From a checkpoint of a small transformer trained on Wikipedia: vocabulary 8192.
Each number is 500 + 25 x the weight over the matrix's rms, rounded and kept within 0 to 999. Layers, rows and columns count from 0. Numbers have three digits each.

# down: layer 6 MLP down (transposed), 1536x192, rms 0.0952, rows 30-98, columns 0-95
# up: layer 6 MLP up, 1536x192, rms 0.111, rows 31-99, columns 0-95
down30:484524477463470511493540507531554470495538483486535494474493521492483466476496518572510468515457523557475514470497490480495512461459540492471515507520430485486498474502520518510510473499503478494517469464500513495527509541523514495483518491521495529527488456530464456482490518507471530473
up31:496517414541448502500509506504516505518444462487510486467494496527501503505523546451499539481533494505555461508486483511493528467513500498501484554428500476549545528520502492506477504481480539521491513501486471479482469495471548517522501523561474529566528513455504501494463515548529465522
down31:491510498523507488500476519511510528528504470500521475515521525460474505499476516507503506527465503487509483502525558512532523513499535494476532476505515466538500466503591463476495488473477474519457458455540478488487505504528468516508494463492476530545512519510546523477491490509520497549
up32:512480481471466495522490489491513491496504499526503501496469505510530542450496523456509541507504509493520488518554507513477505535524479530502483513492497492513533486483528525515492503512471513533528503531502491484516442475499475487472506507514537524520503513531475542490494524499507480488
down32:522479501502498503510438507525523483530543542500455519488501513516492520515507438512520479517503495537541500465486532508547535467493506522486532470524483506494459525510512504501462537475507472482506478457517529492494482487550500497500516535501475549473520501490541484480502525482518502514
up33:503453502478500519534493500507515484510507494469524520554518507487513475480536510500451533496525523528516480496497437515495483520526492495504492478533470518561499496472506436496483503511484476508487531508541518489481522448514521496474522482472504495472511475484497513477492497448520551513
down33:495493502490516505480481497520486519479506485479493526486516493513480515481509489522471499473501500492480471512494521494485507455527483538558517533494462516520469505513481486509519522465494489481486496505509527458496489525512533487527536497503517471482500514535539494499543483493474477531
up34:504499518505478521501500515519495510487525499486502504513508508491489511505499505502486518484499531491490491518480489496499492497509481502516498496501502498504493469496510495489484475496510498493506518514503489509488496487476494495509503510524499496503485517500501488511494510503480497514
down34:509512502494502512502504493521492511494505492497514493481506508500505503500497498491513500524495500498500512482491494521503488506494515504490493508496504496493506496487504515503500509494486496480497490500514503498507513508494499498508490500496498495475501503510499502501496497510501502498
up35:537467533495513461510482493503493513476508521527493455526551501504534485492474461500452552498534463545495470512493502494513516473509477485526454489490493502481509497510503537449482491495591508482525532530521474469486534506557517544541564455511559468507442482503527518492537514539507485512
down35:480518490461555503493534466515507472461464477497495483555533506478480530538505520498495452496506436561481554477503470510503501451462522522503519449540511503546455488506520535440495517502465467490532513483503439497532535482503524537452497517493462505520481515525536474523520452482421460421
up36:502521507501500465486459500507507562519470488499495491509521512451549474479443532516451501513527503500505493486506449509487517484530478508503488482514497518536506517492510498562513452490495474491504465519521510493467432516487501490528558496487537520463551472491525483496496528492514526510
down36:437504530500483497472465457499451511517554513511489508477526471521513499501511474511496487498546444506487493498532508486498508487491528502508493490462459522474514486484458498497488497502521527506490470553462500498516524511560497500468457515489487454443490485513501496526557461486509517468
up37:488518516481485491525491510501497511486487457526546527482496460489495496451479488481495506518495501478470511519488465463527546521486511480565487505503481481511505505492514479491481486474554489564510483489437521507488466472471476507495516510493488503489460538538489543512515497486518503482
down37:484509528522512497533508511518474511525479502520504473508505510535444520519531514478521505501475477505519517485500478545486473514494501487483526500509549522526504495497458529493541504486481504458497506482518486513514510532519493517515509500531484523479511480511526500510505490517528517485
up38:496462528503462488464500471505519502448491555514497483479537503496512521515475505462464531516527504494494473492524505473488451513492490499516441470515474547504485518535479515494503477515509480485534476505509497498512476492546501451510500476473494495450503545472514499475503540530497497504
down38:445471487492470514503451507509488510502469476482557469514512503444502530484483507484490480554434496498477486511542521492506515514518592505481496429497446504514485465518506493476497529483482476485505495487495475507478514474499508477494462514498518526487507527486489507512431515520535507521
up39:513496534568488526476518491517456511471512444489492471495489449501512490470477476503498526473478526496500516524515504499519468444501495526549460502490512551572508513484461479509515540489506462546501445493555537435479543488471442531547512498533460487452478503513485515489529520456514523505
down39:521525511568547534541488487508498499507447489463503511513464508513482457497497527501506463479492544527499556510501529499495516499518479516515475464462540499503512501486453510509508543485496492511489530502535437451514509516447504456477488517487504475515453548477516479479484493539465511457
up40:435525467544473540447516530518473535478576502441477456500509480511518526485488476527515522495501510526496474517505521505510511501528490512492530472444471487517473488566483504472485511535494509480496467495533444502544490504549502522521520514527483543495494446495501457563512515514535489492
down40:422502508477487500507500547526483492503539509471488448503453487498506483519509526508509468488487531470482503530501468507532509535523501473545541514536530497493543485531521465501535537485500463511463526533523497490482488395499502526494479511507482482474518482528467536509506516484526514476
up41:467515487543487497486543518497519490481520472511487482530511484466511473528512509523492510470518522525514527497522464557518497513483489468546499527507502533540493453525483467509490496526485475529507466535509510495518524473484459486486498488480476545519497507505503494479501490534468545544
down41:463515475494506472529510473523510528522493506502480507497480465508537512550512471468480480479552497516505552514500503512474494519484478505542502479460537465503508442501509470466509519505504458522520550477500475516499504535478516549508510509525524524504492506499477473526486544529464505485
up42:461478527502494472496504541526566472515493534487506490507487499462540492503516531432484503474542520465474458462531501506443520502508489518548507532523536490532481504489452511516456493545551510529511497533467465538531498534516493472475552538491531508547523450453507520485490545501462515508
down42:510528503487509498494498464508494479499467508510516474483496452468505498527469488512510452493476479459508451486509513514491433524519451516467540471485487519469493487516494498517470496486556475519446469509529452485474494555504482495527525497522443479516473493491504540485502502502507477479
up43:526499543503486484505516526494486509510489468478461490495474483499478499507475505477520502497512492476456484519498507481519503507529489522526537523498546476492505495521493504516497484512517489492498486528474527531506507496519498502523494522541542544488490537522476529477501483548518515518
down43:495530470508525508557457509483522515498462531492477509473511486469471483526449514483496516486535491495521469487491502517476485512562452548492517500530521501499535527537518527451487525522488481510493509509484480519518476466505540500502504512542504497551506518489512521521562476487499490481
up44:497481466549477457505500502526480525496538465541514524470491510471540560494549527518508485486477491482480516484525498501456527483501508495487481540461495507466464518531522501495477515495531497494510481497490476489509496521452481499476490500492510518492477498530538481492454528508463510485
down44:535519529521469549484491465521467513503501512510490501462479552516477474515454494515484511477505458485519518493504515474486503447489491509500536508490497459458495499462472516511509508467501516471476497505493510471473501482459462503509509496514491493495501509492486537496492479504495493469
up45:477501492506432510448528488488520498508494521488484449476541561440522559490510504501536530517503512464498491512528513485567522490490487521513448508494518541548488504533482482514457488511483469508511545486525484484490494434473476517505486458514486470523485454513486526480497522510505527504
down45:545530526532484493572512509474440473508420488515530467468506544480442478494511524452498473501508499523529530469487491495561521451489448556470469494471505516539504510452484532496504533529505510528438537473520515494454506487449443502480527493476507515490475514504529487506483523474486511474
up46:526511495524494461504527522491481534481525469519452526512509505497514517517498479523478509471493508502525487549491525486494520501529505534500467527483521550488477491498481553481496488508498482514534517473497505490519484515481536506528486466502505464476502473496470455500504530555451516525
down46:465480532474495480468492515470502475482496496518470479478515438523549461513523500467533503504537442470497471535513485468528512513508471490480503450483477467518539475506534509524487518508476518556513523477535487502543517483501499509514489515520533518518524452490440516508517469503509487481
up47:508534524444461520518436492515516533491506490457458518506501499519521518479525508479508515513502508550495505498535467474548465509476518493531507531515491479518506502496513497492547532527478488481464501501531540507467516490514477505504526511524473537478495503506480472488480518504547472510
down47:464494457512501489554502478501513515486511489488493472501490487485500538532483550452481500491525503448538495493454537497488490550541493468523491512495506507492489478467524473528502516455509493537524488513531502503529474525481482495489498476510471486489468500466515486496509486496457472467
up48:500492497499489511499494490524495502485508510496516491494497512496511510501513490483485528484499531489479486522513499513505495478522489511507505511491492511521491469504480488510475490487505505501511517511489524502507508466486496503527495482508499508506499495515492507477493530501516502511
down48:483507493509506517497497492489517509478499492503487499497508489497509513505499509499497500510513489492493498516492508503494486491514499504516509486486498498495498496502477513487495512496496479499495501487517502489496482500503484476497499496511506501505511517486513496501490495511479502508
up49:518470471488486497479510495515489495485543548483505472477489507537500554545494506529480501503505481464501461507497490466509502499508497509529491521476487494519481452520475495487424494548519532512531496518513523486519472521510532467500485492519483554497491493515463512484543534483484508485
down49:459471417504492526497516501489534515508506468500515494515503512480517504477512498442469506501449545475529499513489519445502457503475526476474502489497513477574505464495513465507527500496458503514499512481511447508518475454524506522482493495534495487517485500517473521490468489518488515515
up50:482468479492503478467524479502499532438489515528513485507508540483510526506506527480498502458521465492526502520457514430538461465522505487492499489485513563507496510537480493524511486504500510503502507540508521538444463503462497496486517515495508528513498498472486527526490516474484564485
down50:500555460506481487474586486517518524513522480494519483475459490526494520491534495507489504522440477503577511515550518466499524479446505532500519541480497485488478521468477490509529523555497531505526490493526491470548467527531496457511514523508500491483515486520517470477512484537484526442
up51:512532522453462524526496482508549461485484534478451472479479496475504502512445516488448500509477510510510504549511523580458465537494485550533534510493516509503517511549461536484516474536505494501498457533496518528490467493475541527509521497540537555490468555512532495515482472484518516508
down51:514481510522499510524452476488501528473490456452518519514503444482478446521449511539497530480486464497501470457507519501456473502484477513508549478482496480550542488522498472480520542498521521490461490492518482447489484494460516451468490500508529477510496509533505500479501407482451476472
up52:446546531498462495502491510496487502459525521518477472491529504476493516470461517515491516471550468493518480535507482517489480472522509508560503499523484498488520479509525504506479484505545480508506499520519491438515513475492461518534469512494473552530497491452477471514481538550470458462
down52:465492513499507521523476499511516504489562504502438477470502508482536499510489479516521502489527482449520467500497498488490504472527463521537531480504466516522495534478506491492516533514474487510493481506515505492512515488490542491501430488544472499515490464529491533477539507481472458463
up53:499507560505510544478500491543538482466473500542487502499538512472476535538527508458535491497468507470489503527545483519475525532499511534519501456481473504492480498574526494502469491484498506461536474550490531511547473496514487477483511480504491501512477531525474487468502489551484516479
down53:445477466511496462506461481487498514509508517507490546498523476529531485475492500510502512482503517509534534553486516517530518493499535508479463503492472494486511472518501463507492471497507476526522497519514492473509541485493464510513507510500440504513538469491506450499497525542500475494
up54:522492531501519529489532449510490547508506439489515458463506530519519523519493502543486515492500492465498510492534507531465496457492501527524454480479500481528523487457438491482507440552538507478524512497513535500527501504526515456507522527525544508508520478493486582546481515495461469529
down54:481512524521463525523493496467504501510539511461492502474464495513507513500521503478496500437506515489440515486479530535552451471539521465489512498448515528518526486501518506484501480539514524435453515454492499464485485494440490524480517553494491517504505529482504533508490522501452501486
up55:443496524490512519502526536510533509499495493486444483518544507506518494520450494535510490491513515496466531505523476500500534500543463448505488496508490512541514468512509473507493522503520517497546454526474497487551500476501474489507522449513528493548466470468499484459521551496533495494
down55:508529523493523528487462522484481512489464491489483480476499503470512461499519475513510495481515490525510489507495507542508515474511480481512501472470539499526506467486488511492533539507503512529519477487476497480491476522464506480518492456474516486490499448526522463541482519465491481506
up56:514464487519513487466507522513518519486504512464493484492503530504524518521509520502499505481494500508515525491461539487475510449491484516531503521498526501529494502468452566520489490531527461486494519495489475518477536511471474531511532446483485476504503460481495490502507543550529512474
down56:543519505460530467463506523499462499499480503497555498517512497535464490514494500491515490502475509474534489523477506499493495458508495491515472483512513506513510484489510479432479545522484548514482493527509498539525519510536526510502514481490488546543483486471530514483532552499449468484
up57:505470509493454526469557476536475491446486465518558479528519502526517538468480449474541526509485517476491455504490476469536493518504476528499505466507474525497490496491531484476489509494515505538523518487477539456480521506527496499494507505466465519470513510512483472457500533519525488519
down57:455525529514546533514530503446532460516504495463508527502479526488531497532490507475525492500486534458513521470447537500510524509498511496516493532478487479492507520504529498487499589513483527517519495469521507497475474544505485485500484532481495507556546491494444513497560483484446531490
up58:547530478471533507468470537550533491473481522488476523519483541471505500475536515531486522509493534486480497535462478488537478466504489490538441530467514474474494471482488539530478451540508528526490495533528475497523460523450549509517438507472520495433508487515524539491478517471473534495
down58:537483509521492526555514475475585538521448516515496490495549479471535501483480495515514555519491494507476448484508494471540525488458513523554503495493482483498475460497483510457495503509517491528495440552480508479492477547477507469509514497484484480496512509516492538498533501480509552507
up59:478503485481465525461532453521491434496483508508527484533465557482497466539565527520483501448489485509474474469507471521548498485491478445498447535500535521534490458498516524495497513505545517548492493529473549491547520481507498484505461485551498475523493489510485479475501530494506485520
down59:505455462464529489522510485499536526520514495472461502486550520485473510546505510512501502491523482455520453500482491502502477529443496500475477502478480488484516506520549552534483495507479513503484477461529538526522508471467455490498455481555529474468494470537481528466506490456430521451
up60:531521529499419538467487481534478474505506493455461483487537476468484537440477534475485503438490566475515536532494497483519455535553464460491483505476511473530510480494498535517491462512513496520527485546484511526486500541485489566515525448494474476527493520465511504464507530468525493498
down60:497531464508522521481476472486498511476450512510499519509452511525557478508512483484529478470500476457461483510487468490498494504534495524532495521465463497506493516448473428522528457548555464510513477511494504512516469541535468541484495476476461467525512474482507472522508504488520473508
up61:496475546491494508525478493505482526517515489490546517537510480495487525505524441534550526480525472546473446508534474490471526528540460473509529497518470489525472431527484525513510501552516424524484486500474488486484487513491459505557540511519530504459465529463490518480508496500471519513
down61:476520514481457509537520458494505470503505559534522471477489494493474522502506508566498515490539515498455499453480501548500489509529488452486517533471464521536503478508489498495525524479527520491502467513504471481499512505537478516451502540509478512469476479496483512476487465454507461525
up62:517495534501494509526485491510494512457531492482521518520494495445504531458506520519511494508449490524510511521498484495492533497504515526524503542511516491500482486496511489479504490483499489502516470504477498504496484509488495525529481506479515492491488515549513487516517511525506494528
down62:539517489493472490538498540497488518508489516504492504477538476528476470509506503496475509501520455523537530500491471522504491509535483517447478511527512500488538519527541510482515507488514501504475504475527508508556502501490479534482505497540481497510496489514510494521526511466504513490
up63:497462477465478505532452511495481507497533523523515496511485513493521512518499498422513543515459523523470499516541501519528474505526470451485499543460486483454488509554594483520545500474504506494505534498452497442529484447448520567503526535517495560478456558447521513492463484542522472442
down63:448530513504520528474564523537543536547459544537500466508552513445459512534504519538537483518559459497570590483511534489472532458481513537555485523536487511527506518518477525499482460520549506522519505447525519521502474525531507519520491519499512497508525474502518466494511510492455515498
up64:479535523507528504486551531504532557521541468523526527526542494500488502509514554494469521484534516523485517492542531520541537483501503463558458481500506497536494490470505527497485478495530510492534509502500476529481440507403485487551488458477539528514515504484520499513471496479464500526
down64:446556518541490507487552471516498512464510480470508522549524540487525512489547521474474491525502494490521547541513490513464446453511582493541486484531464478517519527492479529502478553502529451495542522483488460489502491522472503536502478495501474506532546541501538476528485479460432472506
up65:472521519524488460476472524503547501498479500468472482473516467506476495514501507483521510456541506502520506524546526523517482507497485514515490477489508485540465471561531516499503515509491519530499529487504495481460490473522480531496496481507473523543493483507463474534517502475525482495
down65:510503499473488527498462456547510480477471507519527506493504443512500537508493511488508519536490513487527520491537463504534530530510496496464445514537461483477489562524500474517478500508474515503518499468477513524558508493496488518505509513514514507525498506517505538496493551479498538489
up66:521470493462476502504490511470519531456527517490539466476480521539476514459485464507527517495532518502500497499489503489515470518476514517517506563510485518492512480467504521514493467491492478507525497509474515473540458480496504493531492472486528494475467503439501476492513511525499491489
down66:492543519520498486445531509515503502520550549463495489492501481489511496544496477527517453455534504485527507518514488542464482492508502506550494493509520500490528527491473492513484495528506529484478492516476506522495491509501497541503484486480490487514489507497496538488568445505494472537
up67:495510474479453488519502509533532502503453470493496500497509493502493508503488473485493526513484559524499501508497477468507501521507510545520533467506509511510555505520484455507536454480490454497528485534506519475475483457532495513549528460470485517501522500492526495485467485488487540471
down67:465485473526495475540502501446520510483500481469498462476497461509507494505461459485436503465474492446489512484516499491462499540494564532488535485500478540478497486515532532511503528472523512496519504466473469482492465534501477475461539511492531463488506496485489496507501479463457477475
up68:484519466521477476480564506472491480455482504528529471458497529482483490518484507507509502493517524474490494492512478448467487511519474536487468495451497500465530515487496490518472494522539475474541510492497529503529475466514510527533483458531480448492513525481471519532518495503468522460
down68:478492522483528526518519502542492493480492549531479512496523528498507555483496475518526520459550475520464554495472522514492500516479461491511512449481512499534486500499492479469460517451447521484484499563466535565491557491523492506489499507490525476484512505541446513511483512505526507448
up69:511489491507475500470495487503500527476510513491511495514494500498504516477534487500464505483500514493471510519519514485504475508528461501527500511513513495520519468527509505503500486485509488482523524519513536526488496490497500493509515515495507528512508494493487530478478505508525500505
down69:500499502480517497499497481486509491491505503507505485492511476512525471491505498491510500528491503478491490487502479503526487529501496490495490515501487520498471509501490506502502495483489523511487496491502504522505516530503512500501504501527497477493512467513517512497513494496538507503
up70:525470489540450492432541497503507513499466522483482462469508546484551507532534510525517487509507528497441483522532445503517532530534487524493460496470515501501455484535514547539496518526516505556469506463525464483525500454481490468506512522501482520488512501494504523502480506485524504492
down70:511483481493509506518498490488492512478495498520535525466534514453477488488504481535505506458484524531507490480510531490448539502527444457502546496461447490521479522506484529513530531520489532533491484444510535540499489507510528471505512505487524478428513491489539517479496541456468504482
up71:491524495530507492493478536498470496493483480481482523555535462525505503478459536535494531477493486480485528513586462466485568532505489501513489475520449508486507491535500472535496478520515499531495487510535492526454497472490499549501505502534503480503501475539471473481499483484528474559
down71:475499477519516495481523490504487503535488536520485481484514441481472497510511496543512469528491541501504562460494504537551479538478512521467480481510504492480498529511480545509490494546472549472534505504497510459482535452481455476518441481513535477458493488529485462457525475516507477494
up72:498490526478517509485499506505499532473484556477496470508501502480558496515513488489491493500543491461432470516495486525493482512527491501493482530501535484520509474481508500507477529493516501508506476525505490490489504484459484481504516480474512511467490465471491505529524532505504518529
down72:495507493503507505540484503493480493507514494522467527528477498479478479477511504504525496467507488504511521457482486476515495451505490532533519482466488513508508518505479489459492561478507495519501506477521522512515510499478520529535466508488477464510512474496478497509443527506508479487
up73:494515547526474509501491485532465511487483518502487502499510506493494486519535524485500521500482475492456457507514469513460474529494496499506509533458494454485479496520521543533494457489523491496491535526469533537480489495530514468492495493502538487499468506449527511521466486529475529489
down73:448494490526510513521498513530512498465498513501470499503558508502483491494499464481504526458530437547490503524481444471541494474544474465481485504512454518500479502524495476493469470473525432501485517488531535483527484511507545494525494527462477479497497462496490507481514487476476496459
up74:490515526493500483522514459468507493507476495466435499530478520479517498516502483488515487443490502536460525498486458490502452484550463520492463524486536537512546513471500464496496514507510472480464490503488530501495474476496488514493489475522532504528536516523450511538525495467510496473
down74:416476529459486532528489486488494529504495493480492516498537486541461468487463474545540486517501525493521464521500523492504448508514507508497520521534492500501453487532493477488475495447495522482501508478533464516532487508506531480495470510564502521520486480516491486484470476516466493487
up75:476493459500472497474527454548502485466466482498486489526531509494499489471450523522510495509484490474498498492505494471492533455520492516506498531484484483494487471521490452496485497442496496496480493528465500463490463493508499541496478508479474518472498500545545531480460525501502545531
down75:494509485491506445499515512526489441480511521480472452521509514480526521485503495505471489523540494493514529485530533494531513456501562495470511484520470491484461522547545519477485486460497461459499501488473519481494512491472539471527526529518507498487477493522527478475453493538493485514
up76:504540481492486484506509501542491503493478476526512515490520497480471501511518522499490500459554491472516500524497453487472471498513503480496521515493536514488485491517515510507503501505486508502541514540477524526487507492450486528505494512475491498501491472478497482507459525489471496543
down76:537537515479480497480498506488493455541515506461481516519507475522515517498501486498513502478480461495475484457518525444534498498494471462490459528489495541454514520488478490508486506485481521515494515517532541499521516534520525464442551495498484481485502516493492478478470598493539527535
up77:494531511522487497503513447520500502467514487515522467470505508465486521481514463460526516532508567472471483490532557482514534474525499485489497492527498532497468510519479499489474452478515506530551468497498522495516484507472522482529496510504550478500458515480521523475447492467492498515
down77:533471492471499509483490561519500482521531479476479488512538488523477503451485511520544501497475478499556484506512513481505487471479544518535491503545500542526502516478453475475493527486478522516510501495488491505504466537515559507482510491515490497501510514549516518573436482480510486481
up78:457524491531484484471470540472473517489487530470449481490517535502520489463491484483472491488518491481445524514520485546521502471522505453520530558537555496540500449496478512469442486538515476519498513523508515491495500510495504510493561463514527481498512470488492476499509514508516480511
down78:475493454508529492517452505465513502496473496475526513497506507481445489479472465480472501524491516527502493499472573481562503476520501545460562488493471478482545528502523485523517509506461474501462509493508514479505442532511526500522553503465465521470514509499480497478510488528501500495
up79:484469541512480477529504500509501532508515472531500509509482497457527534448505449478510492495475503498466506539503525470576534487489489483505529510482474461493517475498537554518514506474461496488500506522464539491543455489515477491513506516524498498459460487493469494527451507517504517473
down79:451486501532504462514495495489536539482541506527496458486547483473521515502514493493523453578475468478516474466461468492518500492456527495494499482508511527496506509527499483506516496503486475494485457480530473470502541467490507491452497474519500506486506482543507486498484455494466462507
up80:501403470482489536497500538482514522504534520535507509506537509469581588505504506522535498515500488536515497541490481499474475535548475476538442525495466506514517523515515462540499459529528476499537491537501513488539516486497494475521485463514511492495517490496494484497481545464522528535
down80:481492510431507519505495453477513516503521495517529508478535514496427524492532469514519481534491513501516503460473527472518544521520526491462513487514471476526502498479500493509449447494472509495478515502501478528532556509456501515529472496502422523505485536510469537500510508502507470502
up81:514543491473438534522533513520504474511482482506509449472504540482481515555496502508483499508532509520524525517532472495481484483506497499478542442527500516492503484509523519509440497477534462475548472542534516500528483495510508517461482503505500494479466554508514460475502485456560486491
down81:513490502475521508485531500534524572497469507514524499519476557448490464513507517444500500506462490559520467503489481517497478532474522507487510484527526519519433496509457512540467488476496475503528501520489496534563486482529521482535491504521483446469539481520469469532488498534488537484
up82:480454488504514502524499508531508517490519525459520508519496500450487534476526527508488509509487533501518517545492489526518488518541502458506453490523508519533504506482480493478450507502542497513466526519541504541510487511454551500494505482541505519506504502509456498489504509524505499493
down82:476509488448506528540516521496530511525480498480528483541545515513537499455445521528475506523509540529537518522505495506520495520509546522485499488524487509482484504517541465502533486488498529520488497494505518488492492434527500505473523497490498540502501495460507493472500506511482494516
up83:492490542506493451453481492510493530476576532495464463487511519502533483526477508487460470513469481490515480500512500481467531527523419540501475531461489544514535467517428497493499523534500488526532504502525495460534511450507500496469506482528506490534492498507495515485481522509485507440
down83:517486489474495536509563492449511542490519489506507459541505510485507504532517472505490508474528463486531512500492495522469454478553500509526521444553518515520499495517548539494513518503498489527482515529517451498525544506517509493482533473542489459497494519485519484487509501506466505516
up84:461484505476482517490544479519530496492520467510482458554472501500475501498512508510505523493492523517464484492492486533509550480531491490511529495461573489547497434531514516525461493504500477509489488545503499527461483495528565509506552490497537508493432522516516535526473471495502456498
down84:533503530503532517522509481519512533530546482535479533523491450494505510494509498525532507507521481469491502490506506503528430452443503473493522472489539476510481533472492479501538472513493524488491498526457517426490532546512502526412486516516521467485481525504486544521506497478555460484
up85:479493484513493492503524515535517523505552484487479506543507479478480539485511539502469504470459531485479517486541510455513538514507488481495507485523479483506482493530545473480505495489516495459462542510512500521500513484509509506504519522504504508530529512506449502551466516510506504492
down85:447471523491495508512478512525506482509484502467513528517488521542473462479476495526494490541465516510533504509499488503473488500516577512515472525529537479498556465503469473488519477479481478513500508492536498496499494489464551462497507488504458517495523516485491530507466514498508519540
up86:534521524491501518493494483491493493509468494516535497520518510477476538478558496453507529459469487521497458473514478517489518484488474473498501526481510481539507487474527496455502513498511543509504534492527530480532518499548532479487493514526487496521460447495497511553519484492499514495
down86:464485557518484497482501470524485519497501504472549508484540477493497485487499504484518491533454523464450474504507502481501507464556496492504508506472473495516462466482486517518495456493506507477461515528474501506478531479500551468523533528477491499494509503509512507509527548511490498510
up87:534443509485469474465477505516495505489515493476483471550540478494480520487463464511474516507534524526480518509503492474518490453524491487502495495534483531492454477521487507495508454545541510486516523521481503504485503503512482471550486499500497492550538439483523528543536479486475544530
down87:493511502450492495473470511501501463551538520522459527468520511467490530505423510491509505522514500480476528513510493502510510484465498527517507486459535495479511492475511516512553483493496465502497507542469513489471514489532462501548498546496523456493518525519533451489515488497486499489
up88:505485510534445486487498500510460455514485471515549504535528506505559487476519479495509524494514491497509491523598520432532504508514501517519493476504483550498450518520457471458452487499507483534485490473506527515483511444466508488507477476614521514489524511543445549514423469521502486514
down88:484514500515452470511451482476485465508446446511508505459497495467502497523529480533484436524547503486485530497457486517529516480502486478480500473496532487518513509468520480496458547506530465503481486522516543480529533538492475550491516486482502497437523482582521516490545538485514547515
up89:512505491507478496474510481497481459512470513475460481497522481548498552478477522487506510494476502525480497487551476463503520506521482486540481457506518520512482507510486516506438468477484457486529516493552505461518467525486466544516459511512484501539502497539485511508490494490499534461
down89:515473480460509463508486538492509495535499529533529534496475504530528477538489529502493487530490474471495512538513505491462457520501500539465465512514508521503497520518515514531508470508495549499500468491468544462519467475464472468483484522505521463486493506518486487444537503472485506513
up90:510493482506512474483539507468454500488512479442490477486504513504530519528526478524492472483531494514502471500507510499529515462530490458488490496470504510550493431488531510492514490490535559495474493483481544515517519484481486525507515440509494525508472483487492475512483540523521507487
down90:509517489495515472486478475471519504488515461460484513499472564479524477538518471485455487514505476474501549500496503522488489482522538505481471503483467499453491509560465510497494488456482522518522480504513519552472469502498502477489451483486465498497498521482488494506506474558451505473
up91:529526465472497534488477512513504500487524500498522488492518471511504508487499469506506486485443482526511502496522510489465483484517478529527515515495516523546484483475473515539507498507507507494509513485472560503464483483526504505490508521507538510554487494510512520506511492482505473502
down91:517502492485501493522497517492483484471480529477482501499540500513556474526509510519486497541525528500496511481506527525534484528505504454457496543514500490513535480463471485529497487460518477481528477458512507469505498489478535462506483481524498484479512489493505495525487518477498486534
up92:502502538477504530457468496483492488468470487468485475493528473473516525454482489513526488489524509492534507478514523488559519472497490524502508488495508514521470515466476482497492515526522496527512537511496543513452511502525493472536506502526488510527540443473461450502470480525528497500
down92:504510533494491514535527485493499486537489517476504459493525505490516481516506517472521511508511501472495492500484472545456432484464462513504462528482513456507478497514453492527522550497472520545473473487525490487540472515478484489489499533518488496494468472497484480484515472452491503500
up93:461492524497485492491523480518500512476541503495524496432535477476491512494485480482479503467486504494482477533519513543519517521508494520485511479534486479554470473517468457491429464468543532497466441496504470484528525501519516521521503486477515513456536492533497513481446497522532534502
down93:524476531473527477488488526493510476535517527519519470490484509502491502539502462433527479466467522559538472505505483527485500458446500505508520469498475492514527490461470481469506537542446528505494487468533484479505538547463484474506485516497542516488502468493545521522509511469506495486
up94:501510523498471498491558496478497505514456514552511484523486541491515491482503529500503533479511514508520466502506501479484496426505500465488473546508456558493475490517535485455455491523456507456490513523485533503501527485494469510464493522501494502549480495469439506517500525537502511526
down94:515521519513503519484523507510502527519478489493536538525495492541501513527524497536440494509519497545507541519503499485511463468523468536505519516521493477487504516474490492457506472499506501504498483464449503465483495537478471545480539489479473535500485524485550501470514513452463561528
up95:540486507477482481492451514495525469510476460451501538508484505495537504497470546506487550486493506538532512553522522524459458519513488510478461487517509525494505497518549526445509500498516533501461458488515490523500476435477526559492528501531503511497499485504469476532474552546492499485
down95:484472487499536468449483483508518471484515504483510477507523497534507530483537519478527507565482493491504507490508503477509493489480532470529453527518479547510454511477469522532497484489496526521539483528483542482551482500528471476519491505546498505520498521555463511523479465484528508475
up96:498468493562516456494452498525507548519541521534455513572538532443489519477534496503421509493486544543506475541554532536461536506513462562505525556468544527479530510487495505487494490519478508537524497510496498480550503536477525470497506482543511530529481519507491556467481512545463477474
down96:464509432511478450472511508460560492526552538501502535516534514516539468515505505478493472510488481485511477515485476483475483559489503485511463491495550536519553495513480440530455503501505554534466520479491492486521464489516496503492500478504515447469485454549453558508521508454438484466
up97:503536480545501499449533526522521492520457500518459462475498496479536515495514496483506485494510494466484472525486464477420507503521503477510443518501523544530533458513497544528509463534467485555474485524506493492558512467494412503514514509456462508521486489498480509499515485519497509468
down97:486536481516436512522418479505524514500453468501524492494500503496512493525433512468530517508519540517523506496485486513521478468499472497497440490504470494481511492472481519478502504499486490494499458480555477489498476507508501538496459449511490493505505487536493500485483531506461522481
up98:488512485516516493494482491485490495461515495542441458504497545483513522496543486478464487492514513539533496542525508509501471493496501485491547550459496473497552445488511494484498498506494486517461484512486510463516488491490501529499518527497499489486491510441505500529507532524489487525
down98:484492473492500487503516478504465496513500490531538487525497501491456501482499507518480535503488531491510549527469496507464525510548514523470455504469461505478460534516535495463455502516543474493548522517557493453494497507490544483529484483483480492505540532482524454462468505514451494502
up99:483473475515496462484466513515463484495530470484442507468535492457455502514491461533466516487484498482492527504506497496516522459492480545522521504540494541537476500562474538534525484510487498466485489498457514477480499506561487474557489500514507546459536525522480497510525481537451497568